config.yaml
n_layer: 9
d_model: 512
n_head: 3
n_kv_head: 1
head_dim: 128
d_mlp: 1024
vocab_size: 8192
activation: "swiglu"
norm: "rmsnorm"
norm_place: "pre"
norm_eps: 1e-05
positions: "rope"
rope_base: 33700.0
rope_fraction: 1.0
qk_norm: true
attn_scale: 0.0884
bias: "none"
tie_embeddings: false
parallel_block: false
init: "uniform"
init_std_qkv: 0.0244
init_std_o: 0.0
init_std_up: 0.0244
init_std_down: 0.0
optimizer: "ademamix"
lr: 0.000307
beta1: 0.9
weight_decay: 0.18
lr_head: 0.00585
warmup_steps: 429
schedule: "wsd"
decay_fraction: 0.586
decay_shape: "linear"
final_lr_fraction: 0.0
batch_tokens: 131072
seq_len: 512
doc_mask: true
z_loss: 0.0001
train_tokens: 1449000000
steps: 11055
dataset: "wikipedia_en"
Each number is 500 + 50 x the weight over the matrix's rms, rounded and kept within 0 to 999. Layers, rows and columns count from 0. Numbers have three digits each.

# layer 2 MLP gate, 1024x512, rms 0.0537, rows 491-512, columns 0-127
503398464431408453487569508418494563517502545510578531421419508508486461379472466414508517454480503541470469418547505632466598537514469490513499513493556568473642426444481401442615577439409532576572592499466450457474505515456540466455463453466516547574517478540453562447455565569414523417470571452445498513465457561462592387484525455545418465392499460455526400587509534462590388507465
458507449503441592455503458601573514458471517501441379533476443571460596537509506448429511399516546565581518486499511499479465528596448468492525509482492538512614489542538427557533432489428488410555533568525541475468415539455476512491480458557503529567543474519513513479456509454444494447468546487456506505399514481472501458435442474462442531515593424578498364480512509575507520589582
505486521492470581547521528509352431470489513381549506405461567531408499569498466534556441546492480427470517542429555485582427460467415549536477542460428487540528494483507606472594464524499478498421468539434522498496438475578463487528474490497479487488533435517494415481487591571576432531535498484569447402506469388446510408431522488557586480442523602474593601518523469525498414526538
449524439388540477578392489464458541441431420547521571446468465507466549530478481487459485508526497490537478432444641439396594490428476565407493486443477444540503536433415567479457473437463466517478450508467530425508538473473428485585531429544491582507477437462546548471518520483501512625492539497482556554463505552539499466470557544430460499545552551514460512551521488418480530478537
551444522472492475457552552476516461479458434512589508522538457559553568486471561490493480445486491526598496563476435429521498575515440472497550450558505500447355532460555515425532550498535621425523533602554506438538572491504493571490422488525420528556463476523487465439474486492443475534530564527487408460470469452563495524463481469509558483492414509431553538480454456468504530537531
473453492533539526469525566598459556517471452450558547409450528525575532521465442512525429535422447579567517512441512551590492431577494451460491624496436531487436488537474546514488434465384501521480579519499456444404494443464527513499495454504491476448523537460426543443544533459489492508461500496466565544557492478489545478519548436434488539504507558505635517498488507496435474537454
544539496481551503529607617563526436490440450529558443472459490481466421451602485516569547510531471533476420610534567560482476527535439474536452584494510499493451431431422511483431442560485516508493495498560357411460531503417494461500478543547510535411436456508517534436503531544518535541610413553357490419481590489497482541467528419537427431506503518486451520431469446519536539528462
541478464438515380467501565475559376485393508478433485444509471504480463425378432483522512558447573459526523492469509472533526541529513444425484458479507497539442531443576479552539513544509612544529556549449557510540528473485461522511564514461512490398468462493469531534516483485516491448533498651532485576546529459463453496507468503585483440416410529581514515482481505493567454478598
560521503458421486488492499545485486459519461456572530559379490565525552556487442588523438474601567535528489450478499534480460473514599397509538510485445519600526614454488540410452416482568468477464554548397511490593595487456486564504578487475508537485459550459557536504541492437430452540513502521457542528535566512508438552603537494488483476447550442539436516477498478561572616496500
550577559545500510511476453431477459575507489586503459527590532526447428398471520516495440428577517436582562489591550486505486456470575533450505490497399540561485574491533473514463576540530436433512512365404621465515559554601510590517476420542465473422458441528460497573423580529491482502417465532575491529542482525563547559470583442575503478479466575490452535521563443464500464499505
505558492494483408477461512468556534515535425456490540540484523521600482415492437469527448514439561448440458486582506524470504409463508465533427454570574495535507502559521387469521488491516526469570507460477477488464606468555478415552541477563471459521408512472573511529447509440547481465527450434447493520520542463473399504476480476480434490474504528516469447456472498458496479532471
517590562498521449417508532560470531495504446460459419513540546547539516507494470466547474555511533477564487539568446526480509511519466481500510521531455577575584458540539404517480566532479515473501467509470516534641465462443464547524454530436488472542541502563538360518510509529535382516553597461484502620567502424622484408439506525514400430415380565476543533468478506450502406494514
475548455524523533477536472540482476528503525489540610532492501510525503532561507470494532534460439489510497538510521469541500446472564508457490476441516511569486566467525546549453494444537446497497548460464409466532622451503503555485436527501591511494424504472420435497499514458486570517493575473452491494460529528531521467527475438510525479503457466498453490441535453592473477451516
528470466534484458528523580460437522510482437479531382482599371578474589432515626399537488482480494480627518536497505553471534474556445507531543467435515591518460599519496483485548463529433477566385532501508525499489465437497552423464494584519497602567479556400445553459546572480484504462489445506573553506425537550500453520459504552509456520463574499619515484498520578458562488563360
417494497482564371469385456515446437431486543483431501522459370435541454449519431533526473538503538550543512399481412572508486442478560589477422484500440472480491489448471533528467532394453443450465511416527445529534583517462498440469561562471613565515518371529582589442509460512539461460520547497411505556496517500565551439580452620456463440396514432528501446454562443486476564519439
457466519530517391498473481501528482514384438555525410525535490434548506558425416459547564508453546561408477546520491466467540597463404546598445459538492573546518487454543486441463523541407436441529508430581453531444578537425436506454612572487538591459413499584598568407506524601537483464544523505439400496466524524568554453418502539477512407498566545576531384470577569514550565626427
405544483385471606455418518559463504501487458488431493602483477463492548498507405485548526414504557466475467417465422515537495487464466525523548474509490457601460551493523433493473497452586524540449545535575429467469531487559477415504484465523528540525520488572469537380479448488553464516498497452466512392518589462460469451496569525497507464518474455511503435538487446528428516448548
462454532554495545484462428485511506507403465424535486419558511519513510490600513448443471497541508480592490490469462501572601549435460478566429510486475412611440484507519510482538535476500448438447475562565455491523521473526438500522601535542527571534482420498493574467367498543569492471607503464539534464491499545522514485433460578519545432465578526543412506514430424589477550432449
483537449540519442393475498521485474586487472492486534471473483531443465485469542539423545550568557379470581455605487570416558472599459603483527394504485500505432460584461493528434431516423469506484466532543525560504563464448510525445498478508472501483470494503450528466569398454479525438461421468467625530575573479451555528499570478597443536382424485558458524458513542522534490488606
460524498494507602675480484511479490462421483522453516432572398492526451525585494448505391596572587483428501506463394503390546581488567523458375506547431529424490531530435507565453502450480442499496493543474451478519531509523542593501531428456515575573658560503521517413513495535453460560560486563498455505581529455615593478497611488480465425485502524487473543540567477476487433458475
482580433487577542499534487466584513474490404528527550478450460583477497385461459485468468469582524461552430500503576532540558511481531473440474466451482488504563501519517517407454522516532415545545417472523484423471522429491485477536428482412363534504362637449424466489518468546491512518490491451492562496512468580598529537553531531547452565510516467457586487418541449517524553424511
519513543458546584442548544471512507556491466440495467571507489471420526442426559543537470485582472497495557519575569584547473496530468467480537501432466581552491530455492461431406443484489508527547491545535408372578555420582501586525575553456506445538451566479475491659471544590541502481523480528522632491566464437472470400497490516485491467425583501527594517431546581541480469569467